{"vocab_size": 16384, "hidden_act": "squared_relu", "norm": "layernorm", "attn_scale": 0.151, "learning_rate": 0.000281, "beta1": 0.9, "lr_head": 0.00357, "warmup_steps": 211}
Each number is 500 + 40 x the weight over its row's rms, rounded and kept within 0 to 999. Layers, rows and columns count from 0. Numbers have three digits each. The size before them is the row's rms in percent of the matrix's.

# o: layer 2 attention output (transposed), 768x768, rms 0.0271, rows 520-572, columns 128-255
# v: layer 2 attention value, 768x768, rms 0.0351, rows 521-572, columns 128-255
o520 096:511520556485538488604514496527491453477491481498490471476414491455478512538517499525547411417446458497555495503555466532537516499605508473534484463546514484467539583519522546553443451479505476489517498455445548577523498499504526469501507510480434435426455531456469485515509500517539463494459455559510552520521552468541548501457557426451503505516521492441472409562509493539488357503480
v521 091:561470515484518558539475526543491511477514517541452495461398538520463426546558531499528538497496471474413541452489503472470551511447481566440516482459473504450467538491517476407490517482439495526525441473490499525526539503542492473485531521535510411509466518546401490451447471519500454550497553518521566429547566470474481477516508433524503560482478522499532559529507463501516557514482
o521 092:538551536460541552542446530468414470491497494552542535532476556455532483459493522501487509543552462426550593509437495608515501486467521501447446534434486527495578450521498549502472480483465469523533402457557438453488492518526464481552482448440494477515534484592468477493442472525532590561528491489459470457456505521470538558499486513502471514510514560496485535528524557551460464530449
v522 093:500493475526559471488480441530540547485460487488502450515536607465412515503458514543471484455519448521480531493489499539491554556524483496540474524519538482492475441518534498428546520506536441522517480509458451574496497521528461477525459482530430513563535524539546498494534545475501524503513519537526458560494523572528540479567562470535438517477503548506550451441512459539445476533500
o522 092:521496504535528489549467443465506530396497523422583481533553570487493468528552539482496510559491421441518540514563533466457526522427555494437541469517439522545541469484509526522533514504467535523533532512471469458509506466535511481428491498520437523531516531505525545484573561511479436536492511428521427535529469518485458472495518568529396482536562532482514476415457547507468494524494
v523 099:477537449531585499485546506566540522453432489463477523516549557510475503549455541435527487483521471519526468412483478512528482458499434484510523510474471430436523431534492435457518497528447443542495468506456475516503464449508487457459447523511465452565474437454490502468548498491415484545501577520463474509574531588527577500504485486465395466418499501545472465523498459555514513554546
o523 100:523495509532503516562441513546486470537486491454462555497483450529451529536465523501497479513497485474539527446492477475530499550479498510566572485527472450552545476549571579506460460531464507543551486511516512459534488458504512449481504463471433498519537498475561518449392550538558414481495437494451554494573548504476522490507505466491522500509617418517484443521521472521491471541590
v524 097:582447546552490490471536517457479503463550488532526489458504500514462535480481481540454550514548472514500437438508554543512552444449541569407578450437546488502521444467514527485483507489505546561434542463542497559455558499548560410529481418465559455454449509509433471479501487473545485433574467452508476463509527508470509501519548529505394411469468433573517483536483501575493522529481
o524 096:540403495561487460514424461445474543487491554456534523454544511521537480468456510441475545487564448523499450453514492484522459483508520462448501447495505512557471529562513481504551550557463565564433505375565476522439513517473557433511547487518501540491495470495514514554507463495498546510581537450520487498514399465461472456437438478536477506518481493439500505437499507417477528542566
v525 097:445487528543561505532525517575469563478502427531470558498439515514484479525489475466542488541538522483502484493540578471452516489469520494453531519529535537451445494593548444410544520543443454553478461542554483475471424479525531518504448557509567493541439505535539493514471555488509430489536534545404509484522485510484536488518545557508557551490563509487559474469468512496442539491477
o525 097:473510450484478542546460507571492494515519522471473460477514563503557517466471598475516483524533525507541523535487565469494489528449481520465473569476541488457459430495506592520525438404544474502516496490458453483451477504496490510472540443493525528446522486506537484526476505457532421497502495455413525461466592494454451529561542489563524499455482603516506495510516513500518455457480
v526 100:498596641457540494508482547574492527538544449528483470548470453490519495574450500553548495462461477473451493510516553593518451496485527541500505575429514468469461473513446471451480483535517556491435537468476524466433558441476508512477518512558567476535507496535567447468497510514469537509542441540476506439460536546434519458473490548512515528469456572503532438520529535463546516477492
o526 098:543573572519531626498457524578554497469455503421427467475390539524479489570533530537470509484547439554489510433511512510536493436562498561575412511531487489428563538555503572492476461451433549434539524481502523496463530514581497515457478552466494521545501484546505466484533485441460466533530440541519467522514501448454468449489454431541512611518483480490467509527496465496538481444459
v527 095:522508485495550597494539464473547461529502536486524465446409514546528495507539523474494442533495530564516521463462515563474501486454549497516494581534486485461442538491487520505550512549537484528478511524548546518505454482495541505421536533565554493535477546456449487470493539572542537544519514517481487443464552540434504463552538505516490493490589453530462534474537515467480497462438
o527 093:517520536511475594476469558460516503577529516513452401540528505516548490549531502521543404499553513541475476537413510481437529487525466543500461542544559474520501473489439503432475536518526513524503474529504501475529470518548485488536484425525476477530562574500475467451451453570547469511434492524451454467448527584462495506523523558505474514574505495552529539438463481571461444492457
v528 092:451527495498542472462593460411491477541483501566507451472418522447428514564544497554515448469547480488499499501518491485581486543546496497476441549529510368481489525510496491562554515445456466460528481486493489533443499510508459497491539513518470537511576424471424546452551481537474550430464471459502565479493479457525516443547526479462450482544482586470534541549500483532541484528569
o528 091:475556474486540458519564484528572476539485457522489485453542557484483497547560430506503433399466510530512481538444433489565482535521495514471424480513484444500464566446452453537528486492530462425528521511459485519492536530465501410518490507483458484428512459512530453560536568528471491437484467496516503557543467480559497515456489531534473530443507487504553522542468527433512470557485
v529 097:481526520466561505502501412521512509445444552467504462502598569465483469546493521467472491505536530519513548515502583555540519563537525485541605420515507473569541456450507496492470544569438512421535427567444445520507510505506444415439440498469444514494527522530514538598473456478516517467514439452543503521430434517552565478606458476502444469546511505582494531549478430540525498543447
o529 098:459519469511505498528499449541510496497526452487504542482555547527487463559504538511500539500496502539475515566505529477470497532500493504478575432516468524527529527477512463516504501502452490481585540556556496456506551445493495450447463488464455490556517455494449510514492564450510485483463440461437560524581488461424538486542449501473431452513595455577515530460489523520433547488492
v530 091:456504504572448475464467538497503559539518480507467519525582485524446488519510494462509556459497549459559441567554526497463496494545465455519498514508428450485481528577494522481469531462524451517479505524498557546527526452431516445569464509507534545448543469464500520540572450522582428503545464468447399526551556508499550460483529427499515509521455521435540543496420505497484477488458
o530 092:528445523495436489521519521553428554527526432499455506540445433450508509498482495500521508421499510459538449558583450548502474488509539466468497560570441465453521585468531486452479539444563491489458593505461511531469576529534496474499535472549399461453533524476518532523489513524536383482470514554488463447533515546507470465496576448497513425530495469503513465470508464571483473533478
v531 098:559498463575486564407533537435515434527443527495533523502556553584549440505415428530525503463480485566479571519526499572536495539537505518532420472470532540477453522428465503515460503495500511461513530525499480502461444532510496457535498471520519538523517489486532493526476500560575533477518485524483469582523521526513493517464507446463428518501527496434505560474528553528473569496475
o531 098:520482517504441530441431521495476506507432445522462487522505557571494469509503533506514579503486489455451476490506487525516509498555538496462517478587450501528539548511572495490484480492476562519582590483468495473501506513563507503390503502498508520509527446513541513487592566482477503529469465549482514544492528509484499478543552473493440497490577499445443496402453489566495520512540
v532 103:484574503528479471560479466547535517487547493487503585468590430574543495516501499448468477501505549470452498515544428421519523508466539498468493554493553564459520502536543552502509463501461502441509561501498466518569475498461483495442434483462474530477454505485416530553523431520473490528467521518611438535500550491520524562420499520470503434476485471568480522587568548476561485485499
o532 104:485565492487500469534504470497501479468529476502545567488487415550443456468478430491534523464463534494439507497510428544569507511488488486420573499426517471545514557520568488507474480516502434434484502481464521524516477407475436486579513460456511508462521498508461499465504507586524513466552519489564515488496533401485546514443479480517519480507458480528436452551568561538509482459512
v533 106:509479464504517560458579407488462517475517470490564551559512496392525442484508505450506522515489407478550528537506548502502478554491502478581514465426485493554469498525567479434518513501426460445537479527402439518536507554560469440495585470535456489555529539469541490485490490499529514480413498528434494535508452546528438513503573471527450565588554409479527529455540452559478562551547
o533 106:446492422481533446486515492478515484497521498434520458547565491421461469570525495504537447556546457444552508579521538463496472532443531489464540511547529503502512438424519506481499526484532541450544529622394510508532517505496531451450459462557486491499536489510554444460516539508544453488436499516383516504533545516418469527503534574552469531502536570475565554446502523603463508505511
v534 103:471565451495555456461557459467555497443482470526466484471443541499525461565525447512600526495453489582544537484483554481433505468562528524585457538456588448491484515503504517502457497479504472458587560457450502467560464541556440540439514528466445429583514489517565490510498486548470550544514568566519580487479478525518450497484553501503483512463507503455536467465447489535523446492517
o534 103:494504541535500533541456512456589486602510460477474438502541523455485515578505511502542503453418448452524496487488544559503487527466572578489482464521494465511565510501544557471490453446496527485516485597470482525535433487508525469416435452520533462497503511511522505514519517558483397447441460545471507482475510539498448489490573501522455495550552480479525499456513556484470521505520
v535 098:512505496487526482472476474494550468464507519462508527550500474498573481483551500515447504461567435542557494450504475516564540530515425502541505431554498497506609547490451479508449521488513471544444539509556502434501494472514438518557541465488507586489508523604572440486490492439522557556504435490493480503502548497505509561532464567461510449560489482562509477470450500488487545488550
o535 096:465460459540473442566503460515507505483538533420445494566435491554537459574504530495482593482434486525457510493526557406519469496511505539482552477592530457447506520488522538510456526481533501512505475577474474471500500443500543512467534526534472486489512483438464503475524546463450441497424497534422517555550568540477438478534495452490469420491509470485499482453495505445496540452513
v536 093:506539500514521506487452467484503531461546536444493501536583550533511513457505551534499449512493507534486557505517487491517506459511450480520521536540482530559479461521567498514501487513526495470453481510511554456482480548508533461454422460539524472533421541515489540462447567524453549530537499481551465523451445523510447509485468516470488449454483427523463476508467536558557474411442
o536 090:459482528563503514483497433517519510505506493504556530516572551569467490513519501470508532538560498529459600468469533496486503427483476549458544561477508540555538479550544486516507481481464495473547438573551538425495460504479497460480418535490543518568474489553441468480437532491519611470527461503496570557468474493416482518510440515491518503481509500571460500516479516474571523452463
v537 099:572501454539467494521485388461433532526551486477474423541469526543452450505496515525474445509509484507540465504424448567492486439581535472526533554421467420522484491519416488396471405512549532501404573527569504488538424480525499424452500516558468461508518488512515535611513519541520473472501568517560519553469463472473474508492507522453543544561580457569537521503528504487449428466538
o537 099:557463525558469553455497476519507535570519482489461509482495565605477508503472493448480436490562539520511472530499548454472537472554471484540556513447545546534488448516523487469514500531540498552531503552497486479483497530505521450431570530486473483575496500475525516531504570494525449424483550516543455477478450504533546566576487478457484572555506479591487550535500520531487495452510
v538 102:524550456563499474511465525427509481468525479508459442442500424572512505461470495426492499539478480495535553529524454513557526541492541585465488494549471492489507530492519552475480520480470571568511487464438505527472431556522489527405515452531512470456452492465513566460460519520558432618557480514524541505467462459467507479475413530550493451574483455486506468509495490413536457527553
o538 103:528480517576485411381511560448535498514523476419514513607510443496568483518458532475482551543459512433512482535552484533561492523542544491452480521478525509442523458504509580495446517471573553522519545496499493540451513476459479526571505417465554523476524557511496534435528448508517418423502495493527579456496486530411481444514500465512537456551443515462480427449579492500553558444484
v539 096:482507492552509478504501490411517564501475490533495466454513490474520482426517525511514553511413548459572460491505444513484486467586512576562443480511448423547499456460497543449505487435525539530489507507469426549566497563596486472487561515471474468485514449545509542517546459527534497436481498473499497478413484503543496460494447522465543461480508519441478481466461461537544403525515
o539 095:459515554563443415588541493468504535492450449468500501543450464449529597456519498467507523572450472433525477503555491552495494545551531492470536451503517469525496523466506422546538508446546511581456493452567416520563497549529546451484479507554461513571504451559506476481516432504578402419506521528481551517456422515496487502440444512416468404573554490462525479494516457446504487567489
v540 090:522506541576458464518456597486471528469519540404417514481553542563480484531510523502534474546469509517474583452502483513539511476508514543505537477512531554524526502511567546530451544533518493464556470483541528510411508520512415541496525536531520511425497581486532505504532507433559494412561540514493482483418541491546437579524453500475517511560519469455503469569541562484471550468469
o540 090:523544512524519520422530478414492500428519546464499592476484488467500465419561488534475547557508513479524506521508485540510487494577465471500542508394541519519471496514520509513486533472500526493501530435542540524498481501490470580521529542469576494533503528506487500491557483469529613457554531484485531465453479476500572512448441505444480525529460555437520540500533560449513564465450
v541 098:543437454511492504478553518572409522483533520482555572591505459455548483502484441540463474506518476554494482484484459442481502565449489446569507483466509553504512520499499439525515534546460494502533533515459459510564484530476495525511480553430513477507496460557502493461494542414462496494522473461463497415496513558554480459472425449508454508496494449469550536574557492550544529467468
o541 098:481529440536540494486527481561558535509537514508511573498520464447484498489456445507496465450444529510514471510440531487472520520439503479568515504516466497510507447464516486494521430500511479433517489539446555569503561525462551529500486593460464483524530478512533554535500505544551467463490536506433510534537505519491485522517431397490478513470503533496591447521560470427504548525540
v542 091:517515413533463456544550449472506498516451511512469495531567544518535455510456482545471472520446505448502513494454421531487515450479483456576421513448467465518460541594528505522477471540555541495415558544512547503497505435425481465491423522529513541552484479507477506488513453496505474521503511522537443441528496394527521472520466557450575569520484452526462530533438482465517434482520
o542 089:514470462500486543550556506547529486554502460497454558483495446551528529494433508496486495404562586489484478527508477510516524476596463513503499528518430449506454546559533541468433492485505512518560508502410534497489501480459444482499504559562452531478528523468526475479482516500474437474482522534543509493553562521548526483524557478507530500547475434600472398528424446532524440459445
v543 101:520486431498522478462525553493480461490467428596537504405499539587470485473591443418443522528522467581519455445535612501472501519465594507443532544515463467446552488485513473519561405529457464427534467562555529506545468534541526554452496447509482472527471494494476441547528468486497489528469492477536550547551555530525549426430549492473473392470493481471461522476431453489519567500488
o543 102:518469417477500534492418537441491501580472488529498465463537418458553494506495447496478469520528531474536445493466446494508461534428544513458521497543467509457508530443517488476467481492497542452508496451496473520539484472513499439474469433534540537464459472485508506507473423545457468507504507474508530498466565493487493487479562509507522510467493467476458494487451536542492470532578
v544 093:598557503584466519462518472476535509488529551514455549526547531450455540455444471484469556490520521408546507509490465438486456462501465561462501442487511458576560482421509538428428457476501502503517537440461436463443508582543479444491507522504486539525452501474515486454505460501584505474563504542475518474468486535530523445520483437522501457459462437483484459464516470492509566463468
o544 092:485456524563459459468510503509455542526498470425482473496428475515463564466470510465505504580510487467526528480614501533483483478491501487498538487508466535510526531468581501479485562455463520522442536522597467488507485529519547484479513526510462484528476444507499480440496547470544523520490487541474516530540478505470503482445515499513472422508559485418535484487508470461490498498552
v545 095:495472490484497564542474426501509480542519459455464583538543489554538520490479551464490502488480519547573490458582446449437538490491534516494520503513582574470541512467484463468482565497473484537460532525467525479478457454497431483478445528517489516506499502550509517542553508470552538486493552483503413480543523546438553453556573457444510510521489505456503484486496527423465533449465
o545 093:464430538509483511606476508500521498558524508431527455518509500561520533496446493500495469491444440538470549440522471486460473455505487519470522479547510493527516506504581513449502446488547457461501474591511500518498475418482516470449505476537447527446498485462465494436459545538546473457521466470478478525591510461446470416503551450577526493504547486535441486554541550426512544427511
v546 100:511602536445499478537460453499512528508466488491528452534516528447463508497547462579471521496441538517515545530535460585522523505507483495514559472548457520553459548545493486443496561541466496438491450513458514554535475481525568495503406480530522533524498500450487469520478533481543462582483432486482500484481535419475465536504512451475526473496453489528455499536553501566475490523503
o546 100:508496463448497523479499449475438529469450490500601494476498527453472460453507488533508598522577547463509568525528453536531495401507475470492470559502487530530495497517469463488456618445457521547484486468504502498434470584541479460447468457528505512483473484542463467517479465504549512523489452442498552503450561526522522538523567505465455570471453506562535521513541541560481465495433
v547 101:443473529478459465530436543478436569464527523536474469385487540554533567485499471478512466452421543532513532530578502536457499448503480541542448443547501501526592467530500511461502515478556540573513502464481486434568487524522540466417511487539511485471415541475530528576529538553498520512460496464485491474403528528455484511555475482501503490493558560511501464458547555481488439520418
o547 103:481529495465421499567445512522492567454492430491492460460406527507559574550519547523441495580478504468520465541536470533470453452463535485504521505488511506466456495535478469491507547495497522631502527445510455437541418527522433484501491550561570525559432528532545502530530431462514439444478483454495534432386518476528477509449504552512493462458553569499548557457489470470533507483420
v548 094:523507590436499544575517411480514457555562452442490525504549555470527539542520570512515506502482456470569493491441496462574501504456429545591539467501488497538530477483545519460478478544506511511569464517438517427471493462564401457533567485533461470496441573451440530536489538511464441456532452484455474471543441484512431538546486519500510519482468479511493500504512516575548457449497
o548 092:463545483454470537616535443427531454467503509445491485492448509510473538450508542540470581559509475477529516485471450548523501478510457529530570429467496474524478562563513562546433523487475476591508509505541511480528454433541494515484481521511546454472461527481472515488529536533502498534510453493473560551579504526469579449447472529490520476496523516441505515447546482508493573472500
v549 097:562466452466557477462502460478538421492470555442502536531548543412520512539489470516437547457522514549504497526533569539542492515484497454514493472456489515573466503505480456546520500476519477473534417514535465458494450469487469472593521451489548575506507500449580479485519544428571480524573415537541471471572388488498527501474513475505454525493569500484453557441451446530435521504529
o549 096:439430423501550456551556446575513429490493531489452500483546511482509517491501484453514494428483468486559427512566515470444515585515573431554524572575434447494452542408525487504485491476471505464491491516476522467487513454465542526505512488506478497447496491445594485535520530459565458473461468506445441508595510513447482593501519469457489466528469494498515490367458424529446565537557
v550 101:486434476527456516536496428458586488485513544489521521486524483471530519542480499478473503513479432417530496516475475442519447508490420404451492531523544515470531542462478552492454508515486537525429511494499465463468576512444502432581461470457490566514540597531461526496474542488553479542566533475452530475563540481466477517568531516512529445551593413465437462512472535526486497544457
o550 099:479475430503519530558545464497556560516501555468560553448540484515543507511447496471549473541511450486460471523467488559424425539541505487453462535465458470542556520476525450512531539485443521627432558511484541435525589531503541531484495527554467587486507471473508510555423505455505488543512491497472470502448478529550485512538515540489480481518535489540557492496432506518510383539490
v551 098:488430449430498504428553478431545518554462497471529490533487523460506481452426520500501472514558525448476447551560451501513507527529476428499373505540496474492530489506439465451488526529485472586487551470548476476570439427475498516472539494538439504570499518505450423460490509507411446564442496565499483549496443501464484530540584566550551579612528511584491493516488434492423557526484
o551 096:494435465414491450454488463535504494524520484512474490506512510500525530553467530532506420479541532506484545509472500488508489500403472494527505522578448432455475514467461549468452470533573466458521545598392563477515499502520533495481476445523494478451516544474576498499482497481458450557386474495479566569583543532493486500559576519553490527438509491518527522504452519537509430462538
v552 088:585459525455515507480460479469508507500432410485483579519535512513457509541448449464594481511513409451445453503450503464546564547478532515459489498573537570463512465530535504481457545488435509473428494534466549447444494532485479543561529544533473521481458503561511471456521505463502480538439466551430481530534559478466508546459470540533518525490519562453463557531526572528482567488549
o552 086:545443472494537535452471515525468501469482551544489534535546500573490521440502559505488549540511458515523537447468522518538485460495523521435510502577444547468527515519526537484503430431482459454572527517480539440447546487512498525460459506471548497407474475531512551568495545418486522607527452469504514575532509541441518502545512499541484542438557586470418473536515550500491490476573
v553 099:398442488497495483449483471485569469553474473432524468408540518512478464495478474448500477448539568469481484514541470491487445531459490452503523503497505521422525536519506565571489475528488495519500612465529491444586555446443430539506468491486438512570498565446425519558506447493481540520532494456568544501451500475558436453479544521525545459573496482500542466537462453526507496501473
o553 098:498522436428484494448526467445539503563560498514475566465510421515541472524528460546548474453517514520464457527467461541547472498500470523493538468516497454470458588504465532493503516513550459503493509507474543554580545445506503502490523474499536505483537553491480538472564515536500504539508487573529594533519573489582576439498540489543526489516476486509478517552472563481501407460499
v554 099:522508506528502549478547576543466491453502534466444439460495576533456444467505556487510468489483567548493529521489452552532482405493563434423561553475508554471460541579483472472527440510493502469516477494568512486499505460522574510437455469557541470543440523414451513546495461572536449442494532537558536534443510470404471545480547486478507527524457493530479494512475513429549511497444
o554 099:559480517474487531446499503559473480502503547553566505437440593581473499433527507476522506456516575544468508538481536517519536462538494453506429549418495523539506453581465488478559504496479492511532458416561486481447456563498479526474558486462528510495522543485553456493540437503555582522552514487556429466412473466555549572494507466490545568528454512567462535503483459489515516486418
v555 094:481543459490536463510545449497500470462492479533569529584502483544569493465501454457538539506504469461484457561468515448577449581531453492489413452441528540445457456445477527585479504480477501540503550476534485497478528519522484575540497511425498510535587502459583547484474456472540500557587508516458516505469538503566508470524477502460517443552585475420473529494507477475524437464534
o555 095:480492491478505477392548529468520483506535496489481507514546446505529455565530490531474523525436475492527500499496524439553485497497453483566530453606529483409405529456468545521467507514561483481573544567432525502531570448468563511478488528493561443524521493505459583491511511482445453482493457546486577550571568559546529536493490497557469476473549493417540491508528537455528518474517
v556 093:506586473479515496535467483472428450512461445491445569561509535498533513548477516586506532530533508462472489509507500503486549439540549515494571516455541557509467497472473496418511491565532467477503592556480487583536484531585518492596455444485526412576457518454449471558509497483496475484447524569488559518554435513456476455478578504507503579493426525494513522494525514517497508460437
o556 090:566476462522517500475419553449508499600506531456424471481526529497441512446445468502503504505579481475530563486460399503540501475466505550458439506495398494486575532533491526456476487488489503558478509530484488518516480539443510507551493441511509513474482439548468528495473512489501494565518524511527513550557469534499449474484550493553469555463588487476511558534538556558508423557534
v557 098:518592517519517442550475498583374571489510506463450452452506543530482446497532441579497523495530514566457498553544503624525512503566525457458592500520414526540513490523521493423445538503523543429542534538503457442549551526448523504486472458487528460472513510548481511517499494428429502477525490445556529531538468561531468456439448438496492514505484499497482568462467520500564498518463
o557 099:508489501512499572475463542506448553513478500496476518517509534455489469459457495523519487552549477511521491555497531537522534505482563489510484496481479536510549510499501462492468574471444514534504437524513493467520544544568493483462492454466505506550516486484496469501489531492566560452514513514497481498438475453497548506518517479448507459510496537549475546423534484532525429474453
v558 098:528437517528500527559476466432504519533510414542521557407549542597547519475495515510486450501457552489476595510557537484442561463423562543473547468547518492482470444497520469495542549552495476434507454507531474539461486429442546459501500472482476439472528550533548545591511505485539562474536555508472512502435562470488489451490531469465451487458523452526478511440526517474542460490437
o558 094:521459480485490544527461488381455515574457498581542504411557579527505537443500546492394506562521513523479541488457449515500488473455489498518517434457429536553474507550471456499502491454393481572507526494543487489498464472444447483477462497547588529535461470523502531563470577514487536437560512444496533511460525456547543429507452516521461496494585493521540539473469545501476532438471
v559 096:467542489453510508516552452558467479532500513531550474450430577497499478505522479546540557524539581492512469534534516563451549527555543477496561511480557536512447451569484469444568527566493489514513541482467469514554490527475576450497438495558567527520551537471496498566547534481496507544465532434467496461509474413490461535518538460514522522489552459545539462528424426454481496542451
o559 096:430506522461528482580515520498513515543515504512598499470541524464537401513472534479557475467534532527494479576485549485527496465475518523466405528479557487469492460556421533410526492496576473533477495524412472550465514520461466464554462477491479503479526556502478482498448400556515440511463542504456488434459547480491451495533583476570530528514434488575538498531513532546496479537460
v560 096:477477459468545569492598466452446563471476553504521514401482491586460463530505531453485459510537545552492484479499460537530523509492485511519473522483504497561480536570465571573527473428442442452528564472506543483561532519569415455530479481503474498518509503473529503480547553466429540508527464455512520520433504477473498542521503554545455464537449551509506501454574557446521444545526
o560 093:436539503545519483474533555502579562571538452400525480534496401576486474559548475476495461458439508485425451494478451452465498503513530525470534489471484468509491580539485479550480489505520540492489522506464524524563488427537513464542534490510487545486552551503484490431530482602520481386527509462488490555496478432535587442517491466513472445511490426551519493548517529451534524477429
v561 097:516481570454484501487533520600502534476514591468456489609414505484473503589506565481490507552451428579433502464431485436443516501579489434473523521424507556443459494474482452506491445541538569436550501523511492505519554566514553478545530459512534446494396438514512492441430492508486553454460508561492553530402427544462438419554496445492471525438485517558549461518499497505540457513529
o561 094:543548474505528582517513463501530508488488529496545447557545527536419480498540530479529525497502475474497516477405517456526523456509492541488432547462502516555524488476485467504529432490424488469462382460537442486512466544512567456475476500471556497559456483572510488511517452500483587527554484498490423522437500476477497558530491522487500579521496562502417553501523484491471527582491
v562 091:436458508477420547586461536465518457453569570514455529499491518427526474439459541514491530479520527513538538538451476473613490538441511509467445503477472551565587478461522539584444531496553505551515510490488492546459531508510458536560584496535501532447546546476555516533540541382558488511512387567498474495541424565535536496468464470544420505521481470432576512451435548537467546474504
o562 092:451485504501518493494522475461462510420541544393571519536444430497543452506528518554536532547534509499541499534572505500537494495452525449487483473550506517529480550463552458572528566468505537528454536500537464520538523545490566540520532489497459460540491514515507531536559529476506498568556484479539495520605381523463475453444466491495478452478493511419540469427547501439489547515499
v563 098:467475515506485463566504482475489467485510497414473536494521487504489507488537501535540529479522476498458492480535446513448531495476530443477508547539512541548566454440498511423524434537498522520479554511498544457464423506543493510503498504461515514415467493429594478555501503533566444537526442503470466503441585460479489494431484443523518506523529499441443489494553464490468418540481
o563 097:494444502426471515527492491459446464479533486438454457505454546532452545547537521512476527499470496533518412495560522488447536517468562393561582537506544488485475508471550538506493544503481532549565579473492506488530509527528531505485571505526474525523487480447595578543478499474558434475521488526559464438468466525513503551443422518442509488548539508491542493399488470520446494474547
v564 108:503536434452503512415486511562513454516458580574466547541444427528495478513502498504480591524526507559555528461475568503487540530410542558446541485468500523547510482425497532521534455577533484558484474516520460469512506532554513507477546520491468493466535529473485541489518550427472525515515492519491588517456459506492470509480505450543461451495468530477521512425480478551449558505447
o564 108:559554479602517484402454499451492484502568542513451525547583442415502447509454464477490515527548445445522495491446486494519518569476487531477556536526536466512506504407463536481458471532555517460417471512453499530517489473534553500546464429506532472532514448478517546515477486515464479472532574535415480430510462470415447469480459520539494476555455492459464501504541516515496515534549
v565 095:465514419487443533507517467485474509464512406515515557483431502513463525453456487535570446473500441550529498477550538582455458487503516464503423502518449535510495492525517501516478480597541445480442564537580533501463484451439555466422446472459456487514541495489445522504545492512466444577484522478550505458457564547490524468535473544450576500566536530523525505556430509523501471455530
o565 096:519519501480478533482466502458543501578504453575485490470518469489557458571473501525482426397517520492510440575507502504482491546517484535507468520565483473441495497489487540457468481508576459508533547544347568510515543513477451451444493515494454442477522584470462562513461481539461384497391499492505535468517561541547510475565553512519528540490483523551557407519477531575521462490512
v566 093:527538440487470438538488452418517540555554418547499504461530538493537505615490508481538442551535451512534442487498551420540437531526492512527471509419575461413504520475482460502445508568476468494488526528545507466529465474480469491495493542450506514535551475523463494468518485529454559532481572565510525525479559477561483460499517550482467538598542529523541460557501476490500464441494
o566 093:535522473521501522482498521467561519542514506529478543423533534526508480529475491548464504541511506499513497506538474505523460501496516532449535484543477497414481480555486601461498455471511500460546578497442544538472502443467509487520473541525542479482426526483500536512552604443422488517419537504510569526509592522540530527533512484532473581469532530493542528561482576498454460511577
v567 100:539470482512459474431496467461538526496535452493565504455507522508503488461529579499562563514439563560524490520474500613466493485513525548520521502502517511487498420477519566469538541546520475523530461482462544466478467540464469456475496534543466503557495476525529434541482544594486510421495490587538484491528532517464458481534565447514465501506486501490453486496538473457457528524472
o567 101:554483518486449524525498507546514531516476513501505532501550546607426547534541558435479475488580482492496551483443560581408487447546478507457528521497448520543511458502522483413556495505525522464530513510518520444509493451507525452421471496533440540502501432463531439484448518520562481469563530549481509547450466528531506497566505589506475504519521487577441509523462533534489486497523
v568 093:472497477512518545485431556533495497506513519428477520500418406472470522509476565529481442496424496493471496527544426564522495468578509459509503501504404567526531478545462531501524468589502475496577480510480504574488465466552543406500455541578545516457525433465531538472526441482556403507481506477491498533455487524450548581521524479473530506472467423499514541485537525530507537561539
o568 093:516563489428484486447558539461521521385517498516533522531416494534485481470513465480528488505489556456471462570550473519560517522534544432521503554446562530489443471493517516542531515519510494492428472435458496533486464516553508533521510474555494469511482513496498467529529458493515521481486587493503449447400500506499574590462495491449500519499481549517464522501474443558503551516465
v569 097:409469499522462547527550470411504503481567419478478514485477487597505505465418445517498415459504441536492446528556490557540460439551544510573456517446560550484540555512491501538469468468494483488581497459482440525437482427518461497515499498438480505522484563471515545500546481515477565447517541474555517510533490497504543515489416607420545575482492544456461505557503451428518494525534
o569 097:467529556561519556462462550554569469529589441462446464473373459582510518526526501598510488392468525498494420504546510482472528525568533488555498480452504490431513559551531512457536448498530484528475557496447529554495503467508451469521522522499513560472498620404570565462602503486488460506455554501513483498564513489526495457463524458497505561517515540468530501482493536466506527426526
v570 097:511589515534513561536501543453488498498450479528487458458500511446524474495574456505473561528482514526522562437522468465501538467422611472515526504485533463495543544495512551417474530470447470529513392540518505450436478532489476467497537536582476404525482516546472477474482542490550427480518612503386606538517562527530490563508505455481522591536604497483512562463440453546449512427527
o570 098:524481502432479560480453510444465517544505483615492477494533545438471542446513528515470559536508505501542609458485497583502476485493482483447465512454545493504501417480484537486458505479483509481539473513540486451481489560517466495538535418538526491465518479519460481562411534470484478459508529475445560445464533585468544562519517564524501503476553526450579566516513546591485452481507
v571 098:549497576495429548434488482449415564521566515539530550559463545578452468504442484571461468510538545531523463583527450481514466482490523474389518558466479537475446439479533524410476515502569458427530535500514533581503449493440467515576481538565451517549525436474550488486494544536490471484426535518454509489434454563482537465539555489557594556590511531593478475481489556533478515513521
o571 098:508529562482497534435487514508463502515504473508529446510492594497496459493538522490491465512544524457486487538478466477528541489482484511499441507467453529522448458495509476446532446498532522435549549483370512503449489523458468506587554513494421515510520506495542526518545536553503550502515528505526433473472486496478473464509480530522529527509419523529508483498472491529478543526467
v572 099:490530479490415550489506567481598556530545391504509467500448581472474548547483426580539420464395493472496458510534458517488469472546458567529510458467555505577507482524498502487467588489477510476518521483487469460483494515507466471453442538430502442456529501447547514538485500496491531434469524531474456549442552515477440569540492513563450542469516543509536532552542534465445440465519
o572 097:533509564454501557521456482467531555476475420488448477507458509519515537463517578565449607535451478446509532463509472547529522485524517569499535480498454474474495540541494594523494524438505518511544538515518555495495430453510417493452474511533597540446493514534501544519600528437458427502493515528479533551477510526588505440477511527493458482508563538430458548526540526427488484446449